Each number is 128 + 24 x the weight over its row's rms, rounded and kept within 0 to 255. Layers, rows and columns count from 0. Numbers have three digits each. The size before them is the row's rms in percent of the matrix's.

# layer 3 MLP down (transposed), 768x192, rms 0.0451, rows 10-46, columns 0-191
088:117087098147121103143113116091145097109113127121134119123109149160160131142162135131109156105165112111080125096102167139107098134163172127144124125118174114123155127135122147139125141129072103117155116058115105130131152093127144149118149155132101151151099080148165148078145124163159116092098132107131156155095115108136137179118156172076135109129162108121122105110150144076157117187126133138138113113083138146111097141124149182133168136117133105138088131120137147160132117141161113138126108114166141141109110113120144161140117125137143123151123177154152154151098140100129166147
097:107139138116168140146116097129132099132140141141114159119165137107091123116124115086133162139145101127130080107104133123144148134182116081112093122109151123130108098121126147135063103124123137099130157112114104184135136133123064103131168138122128129112106157091116120117187143122118130120122146097134082123143142120131120115128150139163159199149143146142161145116099089113117127116087122181158113095143108148144131131132127102101155136142094127117090112171151090126171173090133114134092151173119112107129183113144118133105156148100151118151083087121127138107134132108154137112
101:075093134146145142141166186111092100107118120106125146096094111110176129109113122132142162131155144158140087079140082112111110132155124133150082175133133141131121131150130143083113115137143102163130137120117147141106103101154147134138130118138133133122176126114124151085147101120116150106157118117123121148165125189175147143134124130169145165141143151117110158133097143119122155097120165089140150167128113149142095107177139120115109118150132123112159138165141097105144106140157151120135104171120155146093165104136179156162167106129167160156117141153172109144127146120169144128
092:132158111140143112150122121128105118124097115121155128094111121153118142096126105100090085104125135096197119089149082091140161127123111161152178134143149118126159124069093099113150158143136105133142115141134113119152136106093132121120115160128094135118178128146128110159129142133082135142124123182150082121122118107126129140107085105105150121152112084109108077114136113167133133140118125150192165120144153104159132118113109112122133119125147092142118147088156134113133144123163131043135099155119134123153140145105123131125149108120146132134134148063130120105107104150168169157
104:152116151089133146109125116131138108121120147130130114107123137108143124112131099157173123111107135098119113135148110133172115125154058121136108119063125105122110129165135155143089114096143115120098159131147081102091138121142112129123118161099140139106122137109099176136150151134066164173101136157124115148168126071176156093143123152106099143157155116119138128120122104115110124096123117144129154112105136115150140147080082115107111139108141123124106170134119122157151162194093107127125149139101066115115136116119122146165123109116158132154149161178114132180119156106111102142
110:104206123127074109116141141110139135160148166153099094114087114133166116121102119098163128117086138147139131109157113134107160115139118130164146107114100140128142126181120098111154090134156146087100110122149171078132123124137140130134162147108115118165115123128139134108097138085123100136095151144196107104195167150140143124103102096134104128130083150147134124140112119142158138132166100126132154130106082139108143108110128143139142108177129101112152111126120102151156133155148151145133097152115133087106116140139138149194137120115122111115133138165166136150106097108113162144
100:118140090104152095140140149098126135131138198113129155120151138111137148141143137157151126137094123103134126168093106153183096099092145106162087130148084113144115148135152118122110164110116128153075123105152123124120124141169143185136132133176123102123109157076129152107115138137126144166119121118131107130157114149099129136094131142128122114157104135127135127102127092126100124127204147151131109125120106081126122141144133145125093158112172094109133150192117083109121099091118152127131141094115142116134127109176118145134142094083186135137095120177095130110098116122113121135
085:122119106101092125148125119134136113120111110099107142112098171099147125131160121146137166151129115105101147124131106095104115109120144127128132131102166124133146111093115159137109110129100111107153143090138157147142088115158143133163112117110111130144104128108163119159109119074136128103098165175098134136140130152123079119119064105121148134132157123123164164065166163126166093118153110122116129122125096122203148107121131086156110126092153124140101097138138123109167143094108128108118114134139080146163127104144123086132113188140105109149155121066111150117114103103122161169
111:128153115104125090150155129079107099107126117141138118122148193115138122115060097144086162149139106115130128097146114132104149111079131084131097146110160176170154141126118133120119101127142162142134131139106101141147168149084161110155128100162145154140142096110148119101125138122107156131112140141149123112165150098120081124117089093122137152123146123142119101102162146111140138165159133111106100157115101144132131113111121146171118157165138184181118099139126099157127117118138096119139137113143115119104115149188136163106139123140123129051178135142106147104105144117133107120
092:196097127145114141127167122141139111093135137152131148107137118113089146103151129070103100158137086163141079101160134099092106069112172136133123107125125097154142151141118113116149139125158137136123091110097164117137085143147150129122126152086130141147137112081105104139130143116165141109140111097109142156112103148131115122099144193124132144107110091147141124100167150148098110114094148172112107093153091114121139063158129115150154107163149114114095111107104123136149106134142148141154154120103117134125129075147157145095133141175121150126102147114144155104111152107121108150
098:090132121096108153122125197129167134157119101142101136093144156165154105102143121150106124129118088153163141130150145103145109116158132133119102138168140158151106110139157127133116132141147115149122147189122146121104125119137072133131165146097141119129080116137115127145105156075177140112133074142079132113110165102131147101118143103101149123089143125169177169112143131134116119099153090123098097099111133146106110158144117158139186093149112070119135142129110130155114128097127126142115148116145144140127134146117077158175154110134075147141157153129133144110148134116102122149
105:129125158169153128114135100146113106140081116147107092172125167092143145120116111128124125119135157119135120086119170116136131139133134175079142116122134150132143096190147127077115101120155119131144177159070127116155126098139132144130168145125119146139116129168111150127141119169121118115124150158157102120148162064144155115102118162123142112151114146138079113152116157122123130129121128083145132129121108136146131138118163118136092116123140132099081183164113121078107105153128127166110149143046150122164145096097121148105119145140092153118116111153112114165121158140151101142
111:171112060072145059105122138111124167131147088128125158149136140103125111110106112107109116133144142135120144132107092129158102138138142127093092126129165105142125131108138104139134126149132090151182146123109142139176093119115179109109132084133142152149096109139136108112124142138101125088138135118107183109160143149142126112140122101130140164130145108128118135094174132120121138108115074131133121127112119054143164153123143169145154127157173169183143122146145139115137144125133102132100098170146169098088135128134122114113163112108150113172115106117124149140124105096154096126
112:141117137170073069120145119127179155110141187121093159113167133178142155126095125124115095111084101113087103174123134167116131148146133148144161120100134109118111112129147171134145153156117119107150122108131091136129091112143142095117158098109137130104141119171125184099145146123181139106174100174185106122144129108118103153149097132098160124127121128153109126144105112124126170110109128104144123158086173099108094115116110101153133107117128157146155134145126123139136117136172110118073120124135118136153093181102147138128125131110122140139112141122129142124130102125123158090
097:150146128104149129125139139125090096131128132105140135159118108079104141130119135111078104116134092117097133134119159098161172125104159127103143123137108117124082105097134131127122101115122115133101146138117174104130143119101158095102108101136062122131090177120093150135123102095094138118127103147121159112113109169096160083104119116145167136125102116158133139116088114136140103122153146142095120125137139129142203180148080156160106100084139117139118131121141097146162108129070159132111130143190111110114147160127158140126126099104122126134144119125158135090122134164095147177
092:133158101099144141133146153162133128135158149146144144122143160158115141153116131191142125127128119118104088167129122146154127096136150144102137159147150156108145151139124107103088079104096112148123107134120088155135103119151115124168112144104072092135163111126124127135146119132112146109153120092156133123147113123173070130105119152168160110082089118166101103096102108119139148142102128099120126118133112144087137110162098131111133117153137140101092172094156147154119101158164126099132125160128149150129165138112114102154148167121166118133152133207102107128152123109117089081
096:128117122141112134147148101153126138128092121107117178111135207141110167118118162115121135118123164161120115152102153133121097133140108127139104137130151094116130122158077112132118134113088139120119104158132122141169104118153117207138106130165117091149145124124166151080137143107151095111107129144166171103168185135127124095128172144147119120123120163131148091115123135166135138153131112171149149084095136082132166135088121173152134143084142154167160140115143146102112131116118093137106169126134138114145126131122138115143153107109149121139070128164111158095106145134127096111
112:143096111162117130151114108110166092121107123120123143142122135150123145132096138079114130147115110115151112125099128136167119165134125132165154139111139140143153146145070122113121113167097137163142108120076158112125108150169151129106138108095134086086152112095142170127140133129121090096115077125114052125103118133143129131084122133138123091124093144117129148130141127153151184131131117109167098170162127120060153122092096131162140106125147110101133122092144160133144098147105158104117141186149154136106104122138097125178133133125124107156125145163127133129172183146118127142
104:138141080102113099144126108148127126161116152124119130126126144124124091118137142126172109159081133082139095119189122154150156107104149118109143149138182143129111101168145204137119138136127112135142160159185128113148158090145163132154132126099092109158160135149137120158127113166138136080115164113123137129146150142148146090097154132150110137116162111109115085120116146123119157129113128134165134136171117120175142109134118111098135096173153151149137128106150177137120117097094082126107192136126139153116121136165122091104159134155099184115134136122135113102136157113129128104
080:108134136169090103144119155127098096120156133143153140125132079122137152138123158101106094117126159130124148164151133119071155147146156159095136129139165152132125125145144146126124118111140110162129149142121091119093137116126151104107119141137132082128128101183136086098101111114139138172089139147149113149129143160131135129145114079121140153135136146106103171114102139129124131101107112123136147181187128097093110168172126130121157176137107121132155115117128071107126119170144124095116183093117116172110175123125123104151120126133114123119123165084115084134074171148141151095
095:199117143111167097126125109121121094148112077180133114121133103142117151131142102100159142144126154141114129100114087135156150126158131117119163135111101160105110088152146145124118159126128124110151140129142159123152118128082115135129115141161108105174111124096153140063096088101086127138067113114125113187125127133124109171103098126161075110149124150102124121136108122127132150141106135127164144114169121142074131149139107126129155141109109119135126118134141133128138108136106145101118128120157127124196153104117130112156107120152191163090155171128095111154116153133165139158
097:097098104178148108135103113152117142147097124082111110156134094119121154118149121112087163153148137156087118150142130083132094115143123141152148150150101115117142117138132095122130126169133110139143132108186130124147132122150135135150175139122141141112168167090135128111144160164046119176117108090133091106095144145130105120122090155137117145138119162164148109128103120118092107143120127143152143113203163140139082153144135136106125091121067115147125094128106112115157130148167132153158123143116157136100119072133115149101147159088136130140127116092128139120138141107141103115
101:165148153160130086100130115159154151159163162107161123113143147127118162096166094139117111117108152146165120120082126154159116091137119120087171112106124127098114103135145091136140112150133143146115129127137095099149103127155082131110095120119127128107102144131105128158114105110139113162139125115144145127110128122097148147118147166113178134116128126119123098088081118086127139147162120150150116134106141071143155124124110034131094130129122126156136147155180128126117080180127148095122124139149146147152161123150129113109114124172105108175145158089165124123099134119146164101
094:176118103122145126158135094145157118122140170156105078128094129116098136119121118154157110142159102130109124146121131099150113181087116115165124143148143110130073115129139139132142139104129129088122126132101094139136057135148146085128083124095119149089129092166133130162104134140138152114125133115059146117099111140109155129156127169087133150125175142135113110156149108083159117124123138153130114083163153131111156148110132164139149167100140110155140113155123126161162132111135104144101093133143131146137163152126175103160118132110168107155135141146163123137109088091109106161
097:096114139120123168114099072126126142115124083134114142152143109104119133166159148072142092126122158092121118142092133099128143148155118096100099144121127128140135159160147100138138147086091084118119108123076128098161130154135123122125120159140119150119099110120105134096176152106121192121130180157090127134089130123160110151151134106074084098123147126137122146080201100161154136114112170167129132096146131103123096117145131156139126108133111132129121163113143128108112156088139121123178109133113115141126107129137149121104133140110115145099109112150148164103140134108142119187
101:071099106168122110144126154174079136143095113131097106104143088155118155135131169141140112153132120114122187155152117144129141164122095146163132139123099135099104129143118110138130094110121138083135119131105123088144123122103135118109146184123125157083054116155124117123097112124147157139102132141125124138068104149163101113105122118133151137081146097186136146129183084101124118128087131121117122123113101122114113142086124136148150098102158144116102141162152140125121164156147145114138133137123152071156138108149134142129169129105142144137126106111157084122134144174098109139
102:115086131105100112140126160125168120120172102122180123077128119154114161065149102123143177164164138130117105121142147143112126128131144050152173127090105093078138145099121136061100124101139146156094157132122108092131137137128120141128107139103121160186116153103097144091113129144108119122127128147140162111134153131113165155114124112128147144098108113147105136144117097089130128157105112119142168077159105141131127104120122138099150149108137146101128161101139142114110113129110117106156119135103164157158103161141138128130123092126164100130136129072090105107121113113153128126
100:138130169165155095127131121170091144126136167093124097115139118157115171120120121139146163135183108158117147132136131165157137072118130112095146083170132109108119116147121170101161151125117144152141099147147125099131093135116123128142141148117089158104134129120154120125138090134113113126155133111114146112114129168133118156155106128133132156085093141109090192112079159093092175135145113135140158112132151126128107120139130125138109136115092135151108094081132113139107153146134102134136058182154117116083122142141078081109129131177125109135110166109117153143127109093114119136
106:133112100128128108144086126147140131091103135115153113150120154092102130109134139179110115154174147113106126102126143157132111136136119110148159126119100137122150113063126140155180110105124091125124151117169077094096132105146120133127140124056130094112141129143132108117111133081094089126147133139117123201141121124077140143088117127183095132139140140150119094127118147131170111136125109116110130108132103156166117143095159138132103113143126094140103159134158087121145139122145059100137126078141152134154129166092159160158132137124134120130133096106100086119139141111124135177
098:107097155101142108157102126122171108125084146141076119119109106160110159176132172062145100097147148114114122116134139165122160125117167127143105153160147106110157157182103128141117084121135101113131098144145132110131159098131104151130135112142091159080154176130117110144150103113121103148195109114129132114125092125123149104088097100111142095114108129112141148166124147111128139118151164126135165106123115094073104147122096183122142137131108163131143105148143114108125111070142156156111146122117087131144150109148135121098094096126172117112125108138140127144151136132118114103
093:114085151155061128144144090135110096129087152125117137140092177125104087114138075115142119097156091146146146117146137139137125136164121123133119150150150111111120149138090133102140126106133110095141150132131126153097122106113092114149126125132090137081136128097141169111120131144103083159159130089138137102122161145113070089158084133130081148120110122103158161130108104135110103115127158149135130139107155142131143106108156142087146125151097119106160099156141172122144106106115122109168134089177117081195143130121095092148138130129102123110130145109097123152136142157123170103
100:153134146121142120184136116163138120160111146144133117100152119127126142149130065081172125108131098112142145157105140113146160169118171097117125155172117188127125102092121100114121141132131145129152146096109166132097125151102158149144149163121141168148145134116083083112139152104137119123117133133138075125098101106165116122110159105111128139147113165164143160140107121144133126157099118093125155143139158129102131159156106134096105122099149091146124139136116112172143128112108127097104122138099150151170160153097143116133074124067158146129121118134142111107177085137154146169
104:092139128149163108131127182110142145165150131134128108132112127125102104122119110166109145135148130161151126196161117175141120120125088138184133146174149095194121135098150152115143112175134113124131169133139101139130129124128092116088090107136151118133127116111088095114135128110156130124123100130160169117154092106111128121143102133151182162126113083157167103098111149125111162135147113132160115110119116196117094127087083112149083120130108143154145168135109143139122135145120090156088116134145138111141118143133122160143168166118109108091148138140162135167129145141130109117
098:127125127180086126099103123129088117082144126092109097118133168101164126136172109095147134099113152107147111126156084134130132168142138110121128115140086141126100119126095081115174156159178112077089144097151166119153133121155113110123175152141101085144145166169111078116122107142118154157136114163136149129140123145122118095149113127127146095123126110151127136129069130135109116162097146114102180100116121107138155124150122138134114110132069089169093120149146123146085119110147123096142127111166157134108144158137085140126122139128089155123125113113154095122140155145128146140
098:073101154162144077188130133185154143131123136091115089124145105110135106106160182083157109106145134131107140157131126152131134122182160108154110152115163089108109130148093134117130119163145129112170112126112151123141172141144169119155095129098108084092132131138122098142132142149160134133137155111116099097088148166087140128085133139124093161148147141115142122135143132093116101126144150158128114124142128111068165139131163165153107119146138147139160132149169130156142147138167167113125128129095149098121107135112144129134141150107124134101139135111144170123177115146123114172
101:144109104172126108127129140155134102094110125138118109151132059116148108082090156127107111174155142132178150149093113147134134082101105094082083132138131144093124154133121126105107110126133078098117117132134125101121129163134175161148124104124140139127106114133117142128135070154116152131117100117122123144098091103128094058123120151129196160167093088139123120094097105154134115130157121097128107117123112146113129116145121118120114125098119131139102116150138082147103127145135142126097124159120109128078129147150147113147131162123121095156118168159131126141142104113117052157
098:124141113149172169063147147141113123148128138108137123110152100118110136116118137157146108128138138171119102081120111129153110116164150089130134086099101148136155085136111136152119100106124126149139114131079124106161140153129142163106134100129096091135102120106110045157116122178151166153119172115128139127101099099107136158122130101147107133109107158119151126105119117052142148140115153136106140122137119102094148151136149096105179080128148180118154160102133143120111131115105147110107161131170128153152131146089145160111101165142127149126127126091097120123138120128160094140
# layer 3 MLP up, 768x192, rms 0.0732, rows 11-46, columns 0-191
101:127131131124186160145125122109152102135138102151127115118198122090111145119123126079118114161129091114118137110117149097139158119146112130155124107108134116129112105109136125219130083136151148123161172115106143101114117085123114082156161188140121138137118163112159153103104155101122146112115117140126174116138148162113125131099137112112134150153134125110147129147123122112125109141110106142080118156151116122091164096122130131124137127120148150151083104126113142128129129107180135141122143111135091119127109094125125105106154146102218113192121126084118122122151149126150113074
085:117162121095145164153111161110144124123129093088124103146115077142062105119110126120114117107146183088153110147119121154120132136104094111115123094155109144084102160158187110115124119126136109101137134139136106106160148107145135132098131093112110133174131141097116103162143137104109113130149107136154176144119133187144099110147125114134125137153137117092074140134088150137156137173132124130120161105113129200102127137100141126182117119117183138098150108101165122139151133119114132160116135162091152134130124144119137135178126120123111095101132162139153114144105132143185132147
090:128108138117135153068094078101134115159119133131070135150109140158147158139184118178142114132149088159096163122105097139168126163115164106137117139137124114142153091123133122177160151131151119107143126135130120109087120137104114088109147105150134161199138060091149128122134154149139128149132166148125134114137152126149125156139132143154111164126151102125137123157093144148166146156113174152139160093097135140112102147137150141095131102162135108134116078137116141105086123132156130093141110141139166144101094121125130086099141116109121122163139102111107136107117087128160129135
100:132090092145137135103119122096130098164116136142142154159146111135121105114091150135133146161158148122127134156104148125123148095131122097106171155151098142139147147090142100124118112125149102172154147078135071153129142123117104110159108140106124110115045156112110116107137105153147171114122163107189121099142163139130126138145168120140129120139116127172154115094156146110098131133138121133103114141103146115125121144130099163187130098083144076139145115105078115125104131091118119124145077128161093137150157153127147138157171144156116116097168143132134114100088101109130147146
109:120130102158112102133139098117113111107103110147113105102112122073125078104141072135148114107106135094101097141148109126138164133088146138137165138103152136167180152159107190130161116141162107073148103131132124116107129120133108115133159121112132116122102130138137138134133148151162126124078147148162127119130152140105127105121121154120098156073125124135136130110160157138109155072169116125156113108137126072106128116121102087160136120175089093125130159170100171161107185126147139120142177090140133120141095144133109134120122141126139115149122109157118107124141113123163072127
104:092132107124143122126156132134121127121155160110184106107106116090119133172109103144134087121093104129102098145157088106120089138111158119067118067169118164103122121162130101135150127135105151108130146160157126129152123086123141144125085150145134144122101152151107145089091101109160145114109093136149134083172178108117094151119119106152159143092126121160134153119134163138099127162110175130129065103185114154145129110117144172133136129146142103122127093101137125118108111139112146112081111135096129112148114108149090137147139104144131116146116161134152169138104105113132136092
086:118145114108146144121123110143135114125112126143118121162146158129139125131088150115141151134118124167117192129123122129133112133146095137169047145104140148115129146126096120093113113159110181157120110134120104077157123112154179126139097135148151128092146105097068099161112095124086072133154122153095149118131127160144136161129135125126140173164109119132137082160116119142149054113139133126131114134074122142154142106079152142146072158191129163130118132082096104127141123138127126106104120126119074137127137102128151110151133138134118125145121120107134142141115123107140174123
112:150130113129126136116143103100093142117135150113121108113132170119102101099127119120105094138143131160135095120119102110163174087143118150116089156155146154105167158132099141148079124166132145118104114139119095113092151116155163129134089134153167154151127141106080098069171158113107126145137078105144164114159128131163092121148140091121104115119101116111131101147176114073147154104135153131132100127096118141142093122152135127127149138171155160101148127160123111135127143105185134132127121133136105090122148112139118146135121140125116136071148117089126163136121071093172100102
090:151147149109139149134134156147161111089177156126156142150131080171076099162113162102089148105141128119133080144138094146109145142087128125113118114095116092121160135152148077121101125107114170133119112135129156083098133150082104152137109143152139175132140107087117101125132144126123123112117098127139144119108121096109148130149069166103114136117098138116051104123100169131126148079125105135181112167136123107097127125164154124149111125111150134113073121176157132114112111148128126136139148141118150143131105117136122124157132156132100161152131131152149134158126101079142135104
101:114145131131117136120116131143109139133170065111125127088129118118124168120094098058095124133129133113133140095090149052099127148130140127111145108129109131143099161103136082117114149145094129160134143164086150117102101181145141143117106107101132083143149159129104076160138111156102125137133129166128172172128102170107118105142144144135177096095123107145119146138164108157127095140145121134164125159071137123158127127146115104130119121154140129113118123121111118131124123153106147093149191103096160133154149124166126142129121153138112099185166122136144116123138140125123156096
101:123154127102113101183071145165111126108163158120145136156103093122133155140122137093105126153155130170162158112154105140173129121120123145129122137106176132111095094150136119137169122105137116126150104132131162106094123136145105125136130131122095154095121111146120091182115141110131103143119105175131121105167121152104125148122109128115134154149098149083119139136132156136101107131120095153121122085120134127152082148121109165196162163145159127093107116132124158112109133129121133132121151156112144129124168121092171094132109101145141157144150160084182114158187146098093131097
110:169148147117123106149086153152131105120145085104123148099144126156139128131068117117164150148125145105161145121126154141158142088127102124118090112133135116142134157120142154167125076105135135126106136165102183100141128096154131106116114182130119130135110122201118129138141069064134112134137155125146152116152135157134107120117096128167134101059099110119128123160144086122112098137151121131160141135102096184127122157148108168154106112129127212147156130164143142141135103124137130121106114115125128159133132099097140128145139162161140155111133121140098117151118125123158105124
110:151155121149111128142090114101113100116169118158154145095105120123072165106126116165151144114121130141115238110141139121124143110146141126122099094111135122143133147158155097133097078155140134096125129186108133115173118131096149115092110126132125090149097124107136169178112097142129130177147132136150148116132135112111127095130130129158137113084104127176119134159132128114141094183158119131138138119110121145151111161092137157133092124130115197120122117127151154131164111155142163088120134135115135124124137125170102127106133147103126114109152112086153100116097168134116132133
102:130126132156110103133126109066149108155121097109149156118117117084078094144119146154143141132139097115119149117130139134142158117111152118099139139146119129076161130141155115113115135135138124158158108162135183126154160040138091126129175121168148110104113158117090115160130079108144107083122170126153121123124134146109132137114086136160105138104114109125161111102159103142103133128130138101130154093140110126142134135166150115146095116123111108131137104147125097180135131106109087108118146169095112123165147121128115134150159115165120094149131117117129115117155188151139184077
091:129108190161122110098130144138151150140165075136107162131111099169144101127100158068116126133111163130133083117102167107117148119110126143143167130144138148126169128150105115116080122152174145121101141116150140110116133123166125146140107127103136122142156159118145111167140144131121124123122110117190131133099103071122155114116090148088124082125142153126084160102136141131136121125090115135141105180123111159143145119197102125175113178128145132107118081140116115132130120109148138173119119129122143144147128136147132125098150135122147106160093112103096157166128110078166141125
102:136070101154129186106117116163127135096065102154071135111136134131142101142150145112095133182139182115158113139120130125107131123137125127082113128159133108153088109153137057111143126148104079119133153118139146108140152118127122123135112127116073111157115140164138121101172095130175119154110155165144149113112161146136118099107137118136181123135140138117133167150102115104102144097110138169093142093146141091126121121114154128117121162089133104145149123123111113118170119152162096123137138160112143120112135117075149139143121119072116089120161106141153115127123148132140101140
087:158121164093114119144139115101146117150131139123139138149144123108140193114155127112117101099106108117098138126119097120136145165145129107130123144172125173147152143144126133145123099127167148106081140138134132098120128197158159114116119105132141111186111111148118133104133134100071095146109104154141106145146149123150170169126122138159102130095140126095125111144128119138137146131103108118119087128129149074061110123096152152147136120168155130145105151093134145159136107145114098140112110124121090131101129095128122165190160168099131174081089123147113110152136119093166145162
096:120092090112099114084129147106116123125098112127133174115124115146146117167177167124134123104149171159115122088118117123130136140100135104159054156123160165123093158152165085119072117125101111143143127143119153152093122122092133135149101144115128130148097097133173145112090158109083146140161137145090085146110121101158133118148145128140139143145145142158112130120109165137111148139071092130096118150129127136136121143133127111155127164125146144082140107124085128153137074145069136108125134123109143129096131155134137153178134157138134152140108140109149163159173109116145157130
085:113150133137169135179090080110115125164128124144146123113126069149121146109092114102159120090149142121108128139116118136136130118113130119155133127129123169159104165188091123100147120134168137125150139164077120067089095120139139133127103127136145136095122119106147084094135105169092129127131093092127135138182148091135113131138129131145137134113087130157099164112128112164152161154126147144115114176137106133080139137176139144097106135170107121139141122142110169102104145166125120143147107158154084067129104124095150106127129111140141158116115143129104144107166136115139093153
104:150151130094159154087131118128108124145077086103097129119097107162087121153123117117133166132134111097130152105127126128067108141119148127106164131144158144146124155108147125129152125138121104065100128151117143156125154104116162066142150094126130146130098150122161100115134132180106151143139107119120120119115130159146130104137129150120149115138126142125097136112157124134128167154100110163166130148086123155170138150156147108132062086135109092150188131175101112141120111117117135148112116168117171101141120164141121108125107085152158067115168118136149129138128100122170148143
103:146087077075110129116119109119168168124153108137150123142145109113141142141098161120079104168115161126104120140154119083128073180126134131111161147157116122128093142142160100145110139109106120142110137137140126131140128103145101149150117122166134132130126139110162111153109115133128107160130132129167135110158105105145119077156105141135108149130062131130161107120101166175099112159161138192158112117098087111123117154107158090133098137076146168148105111111100151103166138135169139169126114133088132134132122073132150159129153130141118101147097094138137103132130136138123136144
104:101127137113158161144133094128176118122124123128149128107157100141123123129158152113109096106169117119119152093079089146123129126110119098152153173099109131111134146107108104116179092132132162121171137112145115112110145145093118116116118085131160129133132101109167128135146143177091105121123174111116141114174136159131113182117142117128118170164116097103104109136146155167132095118112139148173164142092147067119141120127143110121089133106100173157144174143096132141142144141133158133107108121132140128068120132117144079118144100085092141137097100137155142173146147089139124139
092:130117129149169062177115152104175117115144138155111097151134156088135147072110140106103099143175120102149174139137105140151110106128144116128164127121106125127136144118149140117137118098106153186116120083111098134111130099152125100126110118132126137053152105111130095103137123118123174101137136120131151118149132125140122143135121116143099153049163160089153106088099152095121112159118090117103137125152117134126162145088122155147143131157092125138149139129139175109124103147144111149078140131158125151139113141143144101122136115107127125151157127160123120062134139101107145096
093:082133126157119163117154105130134117133157111144113143139106093117123124098141162108130126118132128100132119109108117152127106128135163137127092122133127167111108107135181136124129114128173122135156130148151125194120124157120142145147128096097180125135115136131116123085147115098154104166109157135128167186127087103109148157118120129160121109093113079125106147106115138127099159120138103120132122118169113113127105117078136152137160096137134098121201122106143133073155125124107157104120158082150159122088139157133135157106204162145137131143090091138118124103114098135099184133
101:072164093150109108157098174091115131144132103144148113120166156107140149125151132140113117155117150178117158180108142188127153114157138153154131074088122141095102108142147129112154080106117143155127140108118104108137149097138116146132119073141132091115130104099125124122095157110145162149112130141089127173155111113132112119126127146144154133141142105143128159137167128139146103154135137141101144124138090162138097107131108109119102110147180169115128094112119111120169128109141085105168146117112147102134126103107169148156093097140136139115086135151120120161090113131065160121
099:140099149099129084115121133111136114094106123148120116133115192130075158141111146104172140132170114104102137108075152164115123125135146141134145187156124163108152102148143153158115106152121143164141112149111133124093146117161123153166091117134136158158131091120120088136138146157107165118132159142147117114172111126142110141120182133162131108122079134094123151107163140109142081167134087133124130157114118105112122135137067139102117112131143156092114084122110134104088129141148113130137106127139115114194098120146108128102155129103074150117143105116095102146124147088109151130
100:154127131131126114165127085145137140131150090150085150125104110128109131118119107131110116130130102123137175152122109105095103179122139132131120144086140147114113099130140128137106113115144152151161135124111161148112116139130162139098138094112172112141126082105084121124147151111073090128100104138129090172103122150108107095086137146158094159167152140096167110122151100153109102113122129148112164159101115127135116116129128129141093166114139189131123130128114144095171094089153146149097126090152168105095149141086081121130104108066088175104130106157154126160123111137124134147
098:142140137140112159186162153134126137138110099137116156134060137163100140158149121093097138119127110133101117119121096120127137120112124093140132089096114128114122141119167103189156107131139112121089158141096124133164121142162162127132149144145125120120140142139104117153080145113140106100136170139139129169078154091133131138118173165114124148123155110114103134088069171147121141105107158142094195092087128117132090125162127123168130113136142133139119127129095120107120109137129150175136103112153143147121175077145155100145121180147143161142124140125086145094135132128145155117
098:156087159120135141161123109133175120127139101147159137098126123097128194116147146130103122136136139142141129103121083123099105127089147123117116147126112133113152098097157155117133122108121128155141118143139116131126110119114064132178126122109148153136133119162109128125110145134164134117159079167136149128088151060132127143066110101160161138127166132159119146124083119120094149092099106166152148104183141163128133139076146135141123094127112140142132161106149167138120070142126094151126148152110119169102123123094115143103143131093127161120166109169117113158130073142132126124
085:137150151129131163121131184138127119128123156161167167121135119095127124084131103103104093135174110135119123138165094108117142105144123115186123118082138119058165102179115116131158111128136174118122168163140113135121135116086119102117102129090124145125175142130156141151122128096089132120107143128164113161151120118154148136129100125113111119118112144108157172137123098158121098119078110148115151155116107138138125135132141149126112121086164114153076106129121142109092128118116124103150130144120130159105145107175069135147166162137170116091150072145136148105120154113167116145
105:132164139118125086174147119101109109122143116113083116123113120148155129139145114121139140126155156125103121118133076150114132127124126116103171118135105138112136160122115137133195158101101097144153174085132108147155138130102143119124118109099109132096119135125124097105143201113169164131147136146126131124113145112118121098144118082099175113131107149178178163147086141090140132128159114133133132093124131142098152162116077124172122073090145143153090115164118172128133079124113099124153112197152130091121108130129116118131161127087154107131113141136099128088116129139133120117
099:094217136129135123148108153107155118128143108124143112113110144120134125105162126123144133193144178124155096125190100142165111084133123119157087109135104147099136129145110119137123162101162158134114088098151120138153109122112130098162133127105143084139136141136118084091121089129135105130144116114122153141165165109129146167104117143085139112101142148088106098087143159115102140102112132160131091144161084142114075141148134137107116151146173099131138139212136142126136117134158118126117104113099111119154107147130120130154129151137129117124148136104137112157116129109076146136
099:137146146135147103168132161113130146134141128153135153115143108131105107164119090136154136140099205118129120117148057131119113128116112082125103105140105090070120122145144166123132105170143097112146133139127133117117147136073143092136158108103118162122150110150141146148105142114139151114136121129104141170146104109103130143141130072144115136153102149113085117153107147104136132140081144169129118099127118156114142115105163158133125136155119121175075159114146103109133104152098096081100122104128131109086144140125091147147127096157098082123116122130116165189130107133073137134
093:108079137096108106155115107148143124120140113129129132137167161111161153093090117123152117138153106117147153115171135148145127092157130154109148131160133120129121078137103157133135107083105129139109127126144140115136169128136127140090087105088115140131137093122106116120097117109103096140110104148100126118170151104141155110123112132124113111123128148109173064112142124111082149146086181165101127126084104117145106157124134147167091114086122151147094134091153135113094147159133097141108130153077152123142080106116125132105108139091113158093152122176143151109159143078176134140
105:161131175060143123118132137134136109151146144131136144149088136100108116147122141110134131141117112108123151177111136140135158159149137093071134130106128100085115092114147096182122109114158108102116096137145102113089180162143138146133121141151194160164098158105140154119156147066169139085162115131163179099145099136145105151124115108127095120105151117109120107113172189144141125168122132152124118127122127109148123162153122150113110118114132133141134108101097111132110116113143185139116140131131134145096125122169144113163151132152145152132138140149134118148136163139173130095
097:104140099119108145138127123090130139173122103152094131144122168136114138087187153125122133114038150143091127140120105140180143126114147113079125076159156131132116141089109114147167149168120093100068149082104087111137118125105138137165120131163095123146114112099147130116121152114134147093148145129102126107093139084122144128126118099151111094090116139099116147155124116131129147133108140137136157129157127110157147146106091135131128118096146124148124146194156112129130176152101117179174157120159126145132142131132103152135105137126148131117114166136118157125174117149140108140